Part of a small language model's weights: width 128.
Each number is 50 + 12 x the weight over its row's rms, rounded and kept within 0 to 99. Layers, rows and columns count from 0. The size before them is the row's rms in percent of the matrix's.

# k: layer 2 attention key, 128x128, rms 0.0859, rows 47-63, columns 0-127
# q: layer 2 attention query, 128x128, rms 0.0887, rows 48-63, columns 0-127
# v: layer 2 attention value, 128x128, rms 0.0589, rows 32-42, columns 0-127
# o: layer 2 attention output (transposed), 128x128, rms 0.0629, rows 32-41, columns 0-127
k47 086:42 28 50 39 61 48 34 58 39 57 41 51 59 53 26 45 46 54 47 68 29 46 46 36 55 41 45 52 46 50 57 66 44 53 65 46 54 45 44 49 50 41 62 46 25 53 62 55 50 47 34 49 35 77 41 34 53 60 61 54 79 57 49 60 55 34 56 55 22 46 48 52 56 45 39 36 52 60 63 48 55 51 68 78 47 50 45 52 69 33 47 53 30 53 34 58 59 61 33 11 54 46 63 42 41 17 42 38 41 40 41 54 58 66 40 54 53 29 53 59 31 41 36 48 59 32 62 38
q48 088:48 43 37 45 28 62 43 47 42 48 63 45 15 74 37 44 57 35 71 24 50 65 50 48 43 55 51 48 46 65 52 53 67 31 47 49 55 61 54 35 50 70 42 62 49 67 60 52 53 44 48 42 71 47 52 63 42 43 49 85 39 38 43 57 47 55 50 59 47 71 55 51 37 42 59 35 48 54 49 76 67 62 64 45 49 53 58 69 23 63 50 38 36 40 62 38 45 27 53 41 50 50 56 60 72 45 55 53 42 38 47 56 21 76 48 40 72 54 54 58 32 43 58 45 59 53 52 51
k48 088:57 60 50 53 51 85 54 55 94 35 43 58 50 46 48 54 48 47 44 47 47 47 36 50 48 37 50 73 50 37 48 55 30 28 61 36 39 36 54 67 40 30 49 40 40 63 38 58 54 50 33 61 44 49 66 48 48 54 50 57 50 75 50 48 48 45 83 22 59 59 54 29 55 45 44 44 64 53 45 51 54 51 44 56 51 54 49 34 63 57 48 49 44 46 68 49 68 53 44 48 51 57 42 32 46 55 50 30 43 68 59 55 72 46 20 35 51 44 57 30 41 43 63 59 54 82 45 53
q49 102:38 36 43 55 41 41 64 81 44 58 57 62 50 62 50 40 45 32 51 54 46 61 85 26 52 43 45 50 51 59 42 51 70 41 41 49 54 51 53 31 49 60 52 73 41 34 41 39 48 47 75 24 48 57 53 38 34 49 56 71 45 52 58 38 41 58 41 61 56 61 62 43 34 43 41 54 49 54 47 73 58 55 60 63 62 27 49 66 38 55 65 52 49 38 46 38 32 51 44 40 44 50 48 34 54 29 40 57 81 37 39 57 49 43 51 53 58 53 65 64 54 74 76 29 48 57 41 38
k49 104:49 44 45 64 46 53 42 34 16 55 46 48 33 58 41 56 52 54 37 30 53 47 39 60 32 42 50 38 50 43 21 57 55 53 68 47 50 57 53 55 61 53 62 59 75 42 46 59 44 61 64 36 59 55 36 74 25 63 55 52 41 25 64 56 45 33 51 56 54 66 54 59 39 39 38 44 57 61 62 17 59 47 53 36 43 53 56 61 56 36 20 50 59 50 37 67 37 52 79 53 48 46 60 65 44 67 46 54 45 40 49 51 37 40 61 61 57 62 61 63 31 66 40 43 40 39 71 52
q50 077:46 54 40 58 57 45 20 10 50 61 49 63 31 49 60 67 61 60 62 47 58 42 25 51 54 59 56 52 78 34 61 37 59 43 32 55 39 50 43 22 41 43 45 54 45 55 26 46 41 41 57 55 52 33 50 57 58 53 64 30 53 64 49 31 48 30 33 40 45 66 61 38 45 46 35 58 62 38 57 65 51 64 48 60 51 50 31 51 43 44 56 33 50 53 56 49 43 47 36 46 51 41 61 52 67 51 48 64 26 35 61 39 49 51 45 35 54 33 51 69 55 22 31 63 59 67 52 47
k50 072:42 39 47 46 56 75 63 62 53 44 43 35 44 50 48 44 44 64 46 36 41 61 24 63 50 52 66 72 51 55 44 61 57 50 78 32 52 47 47 63 44 27 46 42 74 49 36 49 66 47 53 38 65 70 63 46 51 71 34 65 49 41 34 47 74 47 57 36 49 36 65 45 58 53 56 69 55 55 39 54 51 39 35 53 56 51 33 69 66 58 54 51 59 62 59 52 41 47 60 32 64 37 50 50 20 51 57 35 60 45 68 62 50 54 12 55 57 34 53 42 54 36 58 42 31 35 58 52
q51 092:51 55 58 53 60 59 40 19 62 61 27 46 20 48 43 67 44 63 59 50 65 47 36 63 45 60 64 54 50 25 62 42 31 46 39 38 46 58 44 54 50 38 57 39 40 56 49 42 42 54 30 58 52 39 44 59 59 56 60 24 59 61 45 43 48 46 35 37 43 49 42 39 70 35 66 50 47 29 41 41 36 52 49 44 34 51 41 22 72 40 38 49 60 53 68 50 63 50 43 62 62 39 57 61 65 73 38 44 23 55 65 43 60 56 23 32 53 49 38 63 52 35 36 61 37 53 53 47
k51 081:56 51 51 29 47 42 63 64 58 47 60 39 68 43 74 60 48 49 45 50 39 59 34 48 66 51 48 65 43 74 66 78 41 68 50 38 44 61 37 50 36 36 26 40 45 68 63 36 53 26 35 62 64 53 67 39 63 40 51 54 66 43 59 48 55 59 45 41 50 45 47 51 53 57 60 70 50 49 31 77 46 44 47 47 43 58 30 65 32 48 79 48 58 68 63 54 72 54 56 35 55 57 50 57 36 32 47 42 51 38 48 56 51 64 37 40 42 17 36 41 49 50 67 45 49 64 58 55
q52 114:41 58 39 69 48 26 52 73 53 53 63 43 62 60 57 44 62 44 56 39 32 44 61 24 63 60 56 41 56 60 33 63 65 51 32 56 67 59 61 31 47 57 42 72 39 38 40 46 63 66 78 32 60 50 62 40 49 61 64 50 42 42 45 42 46 66 61 64 67 48 61 46 43 46 56 37 47 68 39 52 70 42 48 62 69 41 51 64 36 61 66 56 46 40 44 50 54 72 53 45 51 54 71 39 36 27 61 57 79 58 53 43 40 48 77 57 49 51 65 63 65 68 50 52 56 62 49 51
k52 102:56 50 40 59 44 66 49 45 36 62 54 49 27 53 29 51 59 48 57 48 61 36 61 53 36 42 35 49 55 31 39 51 54 26 47 53 34 51 52 63 52 66 62 67 66 55 40 59 43 71 74 37 39 53 32 60 33 61 47 45 35 51 56 57 47 35 54 61 61 67 52 26 27 31 43 39 40 57 44 23 59 56 76 23 49 50 73 44 60 47 22 49 49 37 50 51 48 58 57 54 43 50 73 48 48 51 51 53 32 65 46 44 53 32 59 63 45 79 67 63 50 53 57 60 50 37 60 56
q53 084:51 62 46 54 56 39 67 47 61 75 55 46 46 74 64 62 62 41 63 59 41 46 49 21 55 57 43 44 29 64 55 70 57 47 59 39 33 50 55 50 30 57 26 66 46 53 42 56 63 63 65 39 56 59 52 62 59 46 74 39 43 59 52 29 48 70 56 62 47 62 59 26 63 58 48 58 49 68 56 70 54 44 41 55 59 49 38 50 36 36 53 42 54 55 43 61 88 68 50 47 32 24 49 24 67 42 45 73 37 58 66 49 46 43 49 51 47 54 69 52 41 60 49 59 61 51 57 50
k53 097:61 68 36 71 52 61 57 53 17 56 44 42 38 75 57 67 58 45 57 54 54 45 61 56 43 45 44 63 54 54 44 47 82 54 67 57 48 50 61 55 50 45 47 62 60 44 31 66 50 41 82 64 56 69 32 61 31 46 60 36 35 55 53 64 52 52 61 50 40 65 35 31 29 46 68 62 50 49 56 34 39 42 49 47 70 35 58 51 57 63 34 42 49 48 46 60 38 37 60 56 49 41 64 62 53 63 42 50 48 74 37 60 43 39 32 67 52 78 70 51 60 58 56 48 60 46 55 67
q54 095:47 45 61 36 63 62 41 52 59 47 47 57 43 43 41 42 36 60 33 50 75 55 45 68 26 42 57 46 44 40 70 32 56 30 61 47 32 45 45 36 68 42 71 47 63 65 63 43 44 43 23 58 37 51 39 66 60 43 41 60 47 62 56 66 59 39 19 43 39 54 46 44 41 53 52 69 70 39 56 44 38 66 52 37 53 54 55 35 51 68 54 48 48 60 42 43 28 31 49 40 54 48 47 66 48 70 40 30 45 32 40 57 65 41 18 27 44 52 46 48 46 27 44 58 49 57 41 40
k54 115:32 57 58 50 54 42 57 50 74 45 44 54 76 33 56 45 38 39 46 42 40 48 46 41 61 53 67 61 57 62 67 60 44 60 44 38 48 37 40 47 47 29 53 36 32 43 71 44 52 36 32 66 60 50 69 29 70 47 46 43 70 46 48 33 58 63 61 37 56 31 50 70 62 61 59 59 51 49 57 68 52 27 37 77 50 38 24 57 55 48 71 60 40 54 54 42 54 45 46 35 63 62 35 48 59 60 61 36 67 42 71 63 62 73 44 46 62 30 37 56 63 51 53 50 41 50 46 31
q55 092:31 47 54 45 65 58 30 66 61 44 37 74 45 41 24 46 44 46 52 67 65 46 39 55 34 45 73 36 32 39 62 30 54 54 44 59 28 39 36 52 73 52 68 63 66 52 70 51 29 40 51 39 39 43 57 50 37 57 41 59 40 61 54 65 42 27 43 46 52 30 49 57 70 47 51 54 73 47 62 43 36 45 39 66 39 35 50 35 72 64 40 58 68 61 35 36 40 44 54 51 43 64 37 54 51 64 57 43 60 55 52 47 51 52 36 48 67 64 40 47 37 52 24 35 51 54 60 34
k55 098:33 36 65 36 72 65 39 50 55 50 33 48 49 51 43 47 34 46 58 59 43 54 45 36 53 55 68 56 54 48 68 43 19 46 38 36 65 48 27 56 52 46 49 54 46 41 61 24 46 41 29 33 67 36 61 47 54 71 34 69 50 62 37 45 53 52 53 48 59 23 45 50 56 40 59 52 50 56 49 54 51 42 47 56 26 48 41 62 55 51 45 63 56 54 61 46 63 48 63 58 47 63 45 51 47 37 52 37 62 48 44 28 40 69 56 56 29 51 21 56 65 39 36 81 51 82 32 34
q56 096:45 48 37 64 48 42 63 61 42 69 65 72 41 60 55 64 68 38 68 33 47 48 66 42 56 42 45 55 69 54 50 53 39 61 46 56 28 68 48 57 43 42 25 66 51 48 59 49 61 44 83 23 59 41 42 36 48 79 63 44 58 53 54 46 53 50 68 63 43 64 64 49 41 41 57 49 40 65 58 54 55 64 50 72 61 56 47 55 54 26 56 56 56 49 60 32 61 68 66 46 65 35 46 37 68 50 59 52 48 48 67 26 54 52 61 49 40 67 63 60 56 68 56 45 63 38 24 41
k56 099:68 58 21 79 56 48 49 62 53 63 70 50 27 67 39 42 67 63 51 38 52 29 56 59 52 48 40 41 68 35 38 34 57 63 39 51 59 67 75 47 38 61 59 52 54 38 29 53 50 64 90 37 61 56 49 36 25 59 72 44 56 31 44 61 33 50 55 52 34 60 55 50 52 18 45 44 47 40 56 28 65 49 60 45 58 49 51 55 53 44 42 43 57 50 57 47 42 61 45 54 32 55 46 41 43 34 44 60 41 55 35 49 34 49 45 53 48 63 77 51 55 48 49 43 50 55 55 58
q57 109:62 57 23 65 51 33 61 82 52 62 64 62 41 58 62 59 82 47 50 39 46 58 68 43 66 42 39 38 64 54 40 54 58 69 36 54 35 68 61 46 32 60 36 52 51 43 42 40 70 43 68 25 56 57 50 55 29 60 73 33 61 46 40 47 48 49 60 68 51 63 50 39 51 36 53 37 44 60 52 48 71 61 46 56 57 34 50 54 44 43 71 37 53 45 55 52 50 67 55 45 55 34 53 32 60 32 45 56 47 60 48 40 53 32 61 65 51 59 74 60 57 74 58 50 60 44 34 44
k57 082:69 44 15 41 57 60 52 60 53 58 59 54 48 62 42 47 58 62 36 54 44 31 51 60 63 40 42 59 48 34 47 42 58 41 39 54 51 81 59 40 40 54 59 28 39 44 52 62 54 59 54 61 44 45 37 33 44 68 88 37 66 35 44 63 31 43 64 51 24 48 54 43 43 26 55 45 58 37 52 50 54 63 57 57 78 28 47 54 55 48 50 38 37 59 42 23 48 52 28 36 57 47 56 47 54 22 43 47 36 50 53 74 43 48 48 46 51 47 71 59 63 49 53 47 50 43 54 67
q58 114:52 33 57 25 51 68 55 47 64 30 39 40 47 36 56 59 40 50 23 54 49 54 44 22 46 45 27 46 29 54 64 59 27 42 55 53 60 31 40 65 44 49 47 30 56 36 65 37 64 64 34 67 30 39 40 59 42 49 33 76 56 51 60 43 60 46 56 29 52 38 22 59 45 70 51 55 45 58 52 55 40 37 46 49 40 52 45 54 60 19 60 48 40 55 57 54 50 48 45 37 28 51 54 43 59 52 37 44 33 54 55 41 59 61 46 49 42 52 17 43 69 51 43 50 48 54 30 55
k58 074:44 63 76 40 57 52 58 42 65 25 32 45 47 39 62 58 63 63 53 38 40 47 57 58 42 74 53 30 37 57 38 38 35 36 44 45 54 39 51 33 38 55 38 55 47 36 62 47 61 68 54 48 64 42 65 48 55 52 32 57 25 61 37 52 60 63 27 39 75 49 58 53 59 80 37 59 33 31 40 38 26 35 40 40 35 56 51 45 44 59 37 54 70 44 64 72 49 44 34 58 36 58 37 50 73 63 51 47 39 60 53 39 33 41 37 48 46 54 33 48 38 56 50 53 55 60 44 44
q59 123:35 39 69 26 41 53 32 32 46 30 29 45 61 21 44 51 31 51 39 61 44 47 30 41 30 50 51 65 47 49 67 42 35 42 53 43 61 33 34 54 57 38 50 51 57 39 79 43 31 60 38 69 49 45 49 71 77 56 33 59 37 67 56 46 61 63 46 40 64 31 49 52 59 55 59 48 57 52 45 59 30 52 59 54 48 46 49 50 68 59 49 62 42 55 47 51 50 29 52 52 38 64 60 60 45 66 55 38 56 43 62 50 55 85 36 34 48 57 27 55 54 37 60 42 34 48 60 47
k59 077:38 57 70 64 50 54 41 44 59 28 51 45 35 53 51 53 60 51 67 46 40 60 66 41 37 71 49 31 61 52 41 56 42 50 51 41 48 35 41 60 53 49 53 64 67 27 40 38 57 52 52 35 62 43 63 60 40 41 09 48 43 50 66 56 63 52 46 38 60 62 52 57 47 66 29 41 43 57 42 26 40 35 41 53 35 68 50 44 50 44 38 59 72 38 68 66 55 64 71 61 46 51 40 48 65 69 55 52 52 71 54 11 38 54 57 60 59 64 46 64 47 51 52 75 53 60 37 44
q60 089:38 49 56 42 31 38 47 32 41 22 45 45 57 35 62 51 43 51 39 56 48 53 30 51 31 61 52 47 39 42 48 53 37 35 73 29 80 38 37 34 39 22 27 48 48 56 54 68 32 44 46 51 47 48 58 73 61 48 37 62 37 43 66 35 58 50 32 33 71 46 62 45 58 49 48 63 63 42 55 65 46 52 48 42 57 42 51 56 55 64 42 53 32 59 41 70 59 63 53 59 39 45 47 47 37 62 68 48 44 38 45 41 45 56 38 35 22 46 37 58 50 63 70 49 32 44 76 41
k60 074:43 60 56 63 39 51 50 48 58 29 64 41 56 46 68 54 51 34 59 38 46 73 70 49 55 73 57 40 60 74 56 74 47 45 43 44 43 32 58 62 52 48 43 61 57 49 44 51 62 49 60 49 51 32 67 40 56 36 40 38 46 52 47 43 59 34 49 48 68 55 44 56 50 56 56 52 47 42 39 40 41 43 26 32 47 64 42 45 23 54 47 56 81 38 79 75 66 40 54 59 65 61 36 64 73 69 43 57 66 54 42 25 40 32 72 49 49 51 45 60 41 61 45 67 35 49 48 42
q61 099:36 37 38 56 53 46 46 54 40 59 51 64 37 55 49 68 46 73 66 57 45 48 60 50 32 57 61 51 53 42 49 38 49 70 51 35 48 52 33 37 55 49 17 66 33 40 46 58 31 33 65 51 73 33 44 46 47 65 61 58 47 35 42 44 48 37 51 42 49 44 52 55 50 42 38 60 65 54 52 66 47 67 52 60 41 25 52 71 73 59 23 56 36 56 61 64 62 69 59 48 50 51 38 42 59 58 70 49 42 59 77 38 48 64 30 41 47 49 41 60 62 68 52 26 63 37 69 39
k61 097:40 46 70 56 36 74 54 46 54 33 53 29 45 57 49 54 52 59 41 37 42 47 58 45 50 64 41 55 52 46 43 55 34 32 44 47 81 35 45 68 72 42 56 56 55 40 40 45 50 57 35 33 53 56 52 46 63 47 33 47 46 49 60 50 42 55 40 37 44 51 53 52 45 22 68 56 37 54 34 39 35 33 28 56 47 58 39 59 32 44 34 49 62 37 68 39 54 35 60 82 31 52 57 50 49 47 38 59 64 43 39 16 28 56 71 44 55 61 42 58 62 50 47 67 38 48 23 39
q62 101:49 37 54 61 52 52 42 45 71 51 48 64 43 39 56 89 48 44 40 27 25 43 64 36 45 46 37 49 65 49 41 52 30 52 25 29 30 43 37 70 49 68 43 48 57 38 53 25 72 41 56 57 25 49 45 34 32 64 48 57 64 45 70 56 45 37 66 50 59 51 34 47 53 62 62 48 43 75 52 45 44 49 68 65 32 61 46 58 56 54 53 41 35 50 61 52 44 45 54 54 35 36 33 40 81 46 59 59 53 44 78 36 50 49 48 64 54 54 40 58 58 53 51 44 48 51 48 54
k62 108:56 49 79 39 72 64 52 54 64 82 52 44 49 44 51 43 56 86 60 41 47 39 66 37 45 69 40 37 58 38 34 36 40 36 40 52 67 46 40 60 35 46 53 50 51 37 38 34 59 37 50 45 62 52 46 31 65 63 55 55 35 54 51 58 63 61 53 51 51 19 47 69 74 43 39 62 38 23 38 49 55 37 45 59 62 66 52 53 58 32 34 44 47 28 59 32 58 48 42 33 21 59 48 42 44 42 42 47 42 34 39 51 49 36 57 41 53 47 43 45 45 46 43 43 52 56 39 61
q63 100:87 46 54 40 51 55 82 60 70 54 52 40 51 56 58 57 53 66 54 68 74 50 59 64 74 57 41 49 39 65 61 46 45 58 42 52 53 59 68 74 28 59 49 40 31 46 57 47 85 42 42 56 36 47 53 44 46 51 44 47 62 45 37 53 39 44 52 52 45 63 21 65 40 55 42 39 44 48 32 45 47 45 41 35 68 55 39 38 49 36 59 41 66 37 61 28 28 63 34 50 56 59 43 51 41 40 29 62 41 58 46 57 45 32 47 49 52 43 52 41 61 39 39 40 62 37 38 68
k63 094:64 25 33 41 54 59 59 37 61 61 38 46 63 38 50 60 39 59 37 60 51 24 51 58 60 33 52 40 34 38 54 53 58 49 49 59 41 62 55 36 52 62 54 21 42 71 54 56 59 40 38 66 36 69 48 45 46 43 54 46 49 68 50 60 47 55 46 57 33 56 42 49 54 54 47 76 50 46 59 56 41 47 61 57 58 38 50 42 60 60 61 32 41 71 28 39 39 42 22 26 44 43 54 56 46 40 44 45 41 47 55 86 41 47 37 55 55 31 48 28 39 32 39 21 57 66 56 68
v32 098:60 66 47 43 46 46 55 48 71 55 44 52 61 42 76 34 45 37 30 62 41 37 54 44 42 46 54 68 47 43 61 58 41 53 48 34 66 53 57 45 44 51 50 29 37 48 58 65 44 30 46 42 50 59 37 50 55 27 44 42 61 28 61 65 52 33 50 43 47 46 18 50 66 59 40 38 69 61 52 43 73 35 51 75 36 35 43 82 45 51 35 46 53 26 58 57 68 50 58 47 62 57 63 32 41 55 39 65 45 44 41 45 38 54 62 35 58 51 51 53 65 46 25 61 25 66 51 48
o32 102:26 41 41 72 29 49 57 43 49 60 46 45 42 69 56 49 29 68 56 47 43 52 42 56 50 59 34 64 76 44 32 75 81 55 56 57 53 49 38 33 49 53 42 45 52 34 30 42 65 64 46 54 46 26 45 46 51 62 69 47 31 41 35 47 61 47 41 64 65 60 30 52 34 69 55 41 51 41 48 57 49 35 47 53 49 35 42 51 49 38 55 29 50 42 50 53 75 36 44 50 50 29 57 53 56 56 54 58 50 39 60 40 41 56 51 76 60 26 23 45 48 74 54 43 61 39 59 45
v33 091:44 61 47 39 48 54 41 54 44 47 44 52 44 49 41 71 59 62 58 51 58 59 44 49 42 48 55 61 65 81 59 57 30 55 17 27 33 38 52 50 34 44 51 38 63 48 63 37 59 54 59 65 50 44 47 56 50 50 48 58 30 53 54 42 60 51 56 45 68 47 49 65 63 45 38 22 69 47 56 35 64 41 46 55 48 56 44 52 60 61 42 33 67 39 60 54 34 52 38 52 76 39 44 51 51 61 36 62 52 94 50 54 43 50 34 36 25 68 52 73 75 58 29 41 53 52 56 50
o33 099:23 59 44 56 46 61 70 46 54 56 45 45 38 66 46 52 44 57 60 35 75 43 66 68 46 54 49 42 53 37 52 61 57 53 54 55 48 58 50 76 41 59 78 60 57 40 37 50 72 39 33 51 31 40 51 46 51 70 44 39 19 51 55 69 72 57 44 44 41 22 29 23 47 46 46 26 63 46 50 32 48 41 68 41 43 39 43 42 31 59 35 53 59 45 74 51 46 52 67 34 49 39 48 57 50 77 68 52 42 58 45 38 42 47 42 53 46 55 38 56 64 47 55 54 40 50 36 51
v34 092:56 41 37 43 52 53 30 51 73 40 62 52 58 49 60 66 51 49 43 51 57 63 30 53 46 47 41 38 52 55 41 55 24 24 54 34 32 39 60 52 56 35 56 64 66 41 63 71 65 71 43 44 35 44 47 58 38 45 49 53 73 69 44 56 47 54 58 31 46 55 59 60 45 41 45 50 43 48 42 57 43 27 30 65 40 48 48 27 25 32 77 54 50 83 67 47 51 48 34 44 71 38 50 28 30 52 50 47 44 57 45 56 37 50 62 41 36 54 52 54 63 37 55 65 40 71 52 51
o34 093:65 54 36 57 47 43 52 60 45 43 42 55 41 59 58 68 60 55 46 53 33 56 50 52 35 65 62 48 49 47 55 55 57 46 65 48 55 48 70 57 70 57 51 62 67 45 45 45 60 61 48 55 40 48 50 44 77 55 54 64 55 22 52 44 52 41 49 31 55 62 90 33 36 77 40 70 41 57 45 41 50 43 45 50 48 21 46 45 58 51 46 43 49 36 47 48 45 54 63 22 70 54 38 56 33 66 59 58 38 43 31 21 41 32 64 54 40 54 53 43 15 42 37 61 43 63 45 66
v35 109:38 34 49 44 54 61 48 58 36 53 55 58 24 48 39 58 52 65 58 37 44 63 39 55 58 45 67 41 65 46 50 32 46 41 40 40 46 50 63 30 69 55 65 44 60 54 57 45 62 72 49 39 60 30 28 27 40 62 43 52 52 50 31 59 73 56 56 41 53 26 64 58 68 50 34 38 59 32 42 45 61 55 44 41 52 56 65 24 72 40 69 53 54 51 27 49 33 67 49 40 55 62 32 65 70 46 48 40 61 44 46 70 59 43 45 74 47 37 46 37 29 44 60 54 34 54 46 42
o35 110:70 70 36 45 61 57 51 61 57 53 51 38 50 51 50 52 60 67 43 64 52 32 48 53 37 24 65 37 24 51 54 31 48 77 48 55 62 27 67 67 37 40 60 56 57 51 57 67 49 31 38 50 50 48 52 39 48 49 40 54 66 54 54 54 43 41 46 26 59 46 46 37 45 10 37 62 69 52 54 49 40 46 68 37 35 48 62 43 48 53 51 65 45 53 38 41 32 35 72 40 48 42 46 68 35 67 56 51 27 66 50 40 52 37 40 55 43 61 58 51 57 50 47 53 55 37 32 78
v36 107:45 28 45 41 38 30 33 41 90 46 50 54 49 52 44 36 47 56 37 54 38 70 46 46 62 52 51 28 35 54 60 45 44 59 39 60 39 55 65 51 45 51 57 62 57 55 68 48 59 30 39 56 40 63 52 71 50 20 43 46 47 49 69 53 47 41 49 56 54 50 28 41 60 44 42 25 48 56 56 41 54 31 60 33 47 49 51 15 34 44 59 48 68 67 61 44 67 53 46 42 57 59 38 54 32 43 30 65 49 55 34 53 38 45 67 33 76 56 49 41 36 38 48 58 46 43 67 42
o36 099:44 46 31 62 51 49 48 50 68 50 34 67 44 53 40 37 54 54 35 47 54 30 45 52 40 47 43 47 62 32 30 69 77 55 38 47 44 59 38 42 56 49 62 41 46 31 46 59 71 67 46 71 60 35 51 50 40 45 66 54 55 37 32 36 67 37 48 43 47 57 61 49 46 87 60 29 47 43 44 47 70 35 67 63 44 26 51 69 40 46 70 49 38 49 43 52 48 32 53 30 45 61 39 51 60 38 55 75 55 58 45 36 59 55 44 44 48 25 36 35 23 41 49 55 40 41 51 38
v37 105:58 48 46 63 78 52 60 43 44 40 40 43 48 44 54 73 54 78 53 38 66 52 40 40 50 48 42 50 57 34 42 52 39 61 70 61 35 54 55 49 40 60 29 52 51 28 43 42 62 66 52 58 74 47 56 61 50 59 49 41 35 65 49 35 52 75 56 36 50 49 34 47 41 63 34 71 40 49 47 43 46 52 43 66 53 68 35 44 49 50 45 57 52 48 39 66 45 33 52 47 25 44 45 38 50 77 64 31 34 47 59 37 61 45 39 50 61 63 50 19 38 71 65 29 70 56 32 52
o37 098:52 56 81 28 51 60 67 49 42 47 51 64 45 38 58 59 44 41 69 69 47 72 43 47 75 61 63 47 55 52 51 57 27 52 59 41 67 60 60 66 42 66 55 39 47 55 53 46 30 41 43 39 42 61 38 72 48 30 33 52 46 52 45 41 54 52 56 44 55 32 26 47 71 47 42 58 44 47 51 53 43 40 43 49 65 49 36 45 54 55 41 37 40 60 61 52 55 56 26 60 61 51 47 47 35 56 64 42 32 46 15 73 33 49 41 52 52 74 63 47 49 46 50 36 56 84 69 52
v38 091:59 42 64 75 58 52 41 39 34 41 63 47 43 64 41 31 60 62 57 49 67 50 62 55 48 49 41 67 59 54 39 58 31 75 51 75 35 25 58 62 57 56 62 54 56 22 51 36 45 52 49 50 66 48 45 47 44 41 55 54 50 46 42 47 45 58 55 40 42 70 52 50 24 57 45 47 40 59 38 54 51 45 50 40 66 43 51 49 51 25 58 38 47 46 48 50 35 54 46 37 34 58 48 49 80 62 38 47 42 73 49 39 52 66 45 39 41 53 36 44 73 43 18 40 40 87 59 67
o38 086:68 65 44 32 43 69 46 65 52 39 30 63 40 63 58 43 27 39 78 63 48 44 45 67 40 33 36 52 60 37 42 61 40 36 43 56 52 48 38 57 49 58 68 53 57 61 51 33 53 46 59 67 27 54 34 64 54 57 46 58 39 51 46 66 66 52 41 51 41 58 25 45 68 60 51 43 45 40 42 32 48 66 59 63 66 52 48 49 60 65 44 35 40 50 38 63 48 86 51 41 70 65 55 79 30 59 46 56 52 52 39 69 37 56 43 33 29 50 57 45 46 47 40 53 38 40 56 44
v39 099:41 54 53 59 51 63 44 26 55 43 55 54 46 30 35 41 68 46 40 53 69 30 52 65 39 63 65 47 66 62 36 44 22 61 43 32 31 39 55 54 48 57 58 50 62 38 47 46 53 68 47 60 54 50 48 19 44 56 38 40 49 34 25 60 60 54 54 52 67 62 67 71 38 49 60 46 35 57 40 64 37 29 34 40 58 45 74 55 68 33 46 43 38 40 55 53 34 62 42 52 46 59 67 40 67 53 39 48 36 54 75 38 70 43 38 61 41 46 40 37 43 49 30 60 35 51 58 55
o39 097:70 56 55 44 71 64 37 51 52 50 30 45 39 61 53 43 42 58 67 78 60 53 55 77 62 34 46 33 59 50 51 48 36 60 68 43 63 59 58 60 45 59 67 63 62 51 43 49 59 32 35 46 39 55 30 49 55 54 34 50 51 74 59 69 40 51 46 52 47 41 46 58 45 36 44 30 58 31 41 31 32 62 37 45 56 39 51 36 70 66 42 45 58 62 75 47 42 69 54 53 68 53 46 59 18 71 38 47 26 47 58 56 49 51 54 50 55 64 36 44 72 46 48 55 48 30 56 48
v40 105:48 55 61 60 30 54 50 49 32 45 49 33 58 58 67 20 43 33 49 46 66 53 63 52 53 48 36 53 60 67 46 44 67 51 75 61 44 52 53 56 45 44 48 34 25 42 46 39 41 12 57 30 53 62 60 59 38 49 56 42 55 48 47 55 48 45 56 69 43 59 43 64 47 57 62 51 69 59 54 56 58 58 46 34 58 40 48 66 51 47 57 46 35 48 17 47 35 45 54 51 67 41 67 65 41 41 42 51 60 54 68 44 38 66 36 65 72 27 59 48 37 50 63 25 69 68 35 43
o40 094:57 36 38 57 46 41 50 50 43 82 36 59 65 37 38 28 43 54 37 48 38 36 56 39 48 37 40 74 52 46 59 61 51 47 34 47 40 53 51 33 49 51 38 34 52 58 51 31 46 43 61 55 51 43 34 41 43 53 61 43 56 40 69 43 47 48 35 69 51 32 63 60 67 22 57 47 69 63 60 61 67 53 52 71 57 52 78 73 45 41 48 46 54 64 41 47 49 47 66 60 42 47 59 48 65 26 35 45 74 38 48 76 61 53 51 48 58 40 59 77 42 59 44 55 23 40 55 49
v41 100:56 49 45 50 58 44 31 50 50 63 42 46 53 46 45 66 36 54 59 46 40 62 41 27 43 57 46 56 58 54 49 54 62 44 53 67 27 53 42 50 43 60 62 65 68 41 43 39 35 36 37 40 26 60 27 61 55 40 51 44 44 57 36 61 48 67 45 62 43 52 61 36 34 52 41 27 18 61 26 33 54 39 39 51 34 61 49 66 29 43 44 58 51 33 35 53 38 49 41 46 53 29 85 30 67 59 40 36 52 67 58 54 50 54 51 51 47 34 45 38 68 49 53 33 61 51 75 66
o41 101:47 57 29 57 44 38 40 73 46 35 58 68 43 51 36 44 38 33 56 61 34 64 45 57 62 42 64 55 55 48 79 44 49 32 49 32 52 37 31 50 84 45 68 65 66 45 54 63 36 32 49 41 46 60 56 74 51 42 50 46 51 48 62 60 33 37 49 59 52 48 37 61 83 47 65 54 44 42 53 55 47 35 46 57 62 44 45 58 69 81 78 45 55 54 41 56 36 72 34 52 72 58 44 61 53 46 48 50 51 47 42 44 47 39 53 53 32 40 50 40 59 64 55 39 50 41 63 67
v42 103:54 47 52 27 52 47 67 41 40 39 68 63 43 46 37 46 45 36 49 50 65 53 60 60 43 58 44 61 48 50 56 57 43 44 36 55 58 55 43 28 49 58 65 50 62 91 60 40 60 52 46 60 40 63 55 69 62 39 54 61 54 46 56 46 46 46 53 52 67 45 59 53 84 42 28 18 45 36 50 67 50 57 45 56 42 52 29 61 58 57 59 59 41 61 75 44 58 57 35 37 60 36 36 40 56 45 54 68 53 55 36 53 81 40 61 32 65 61 63 70 67 54 36 64 46 34 40 46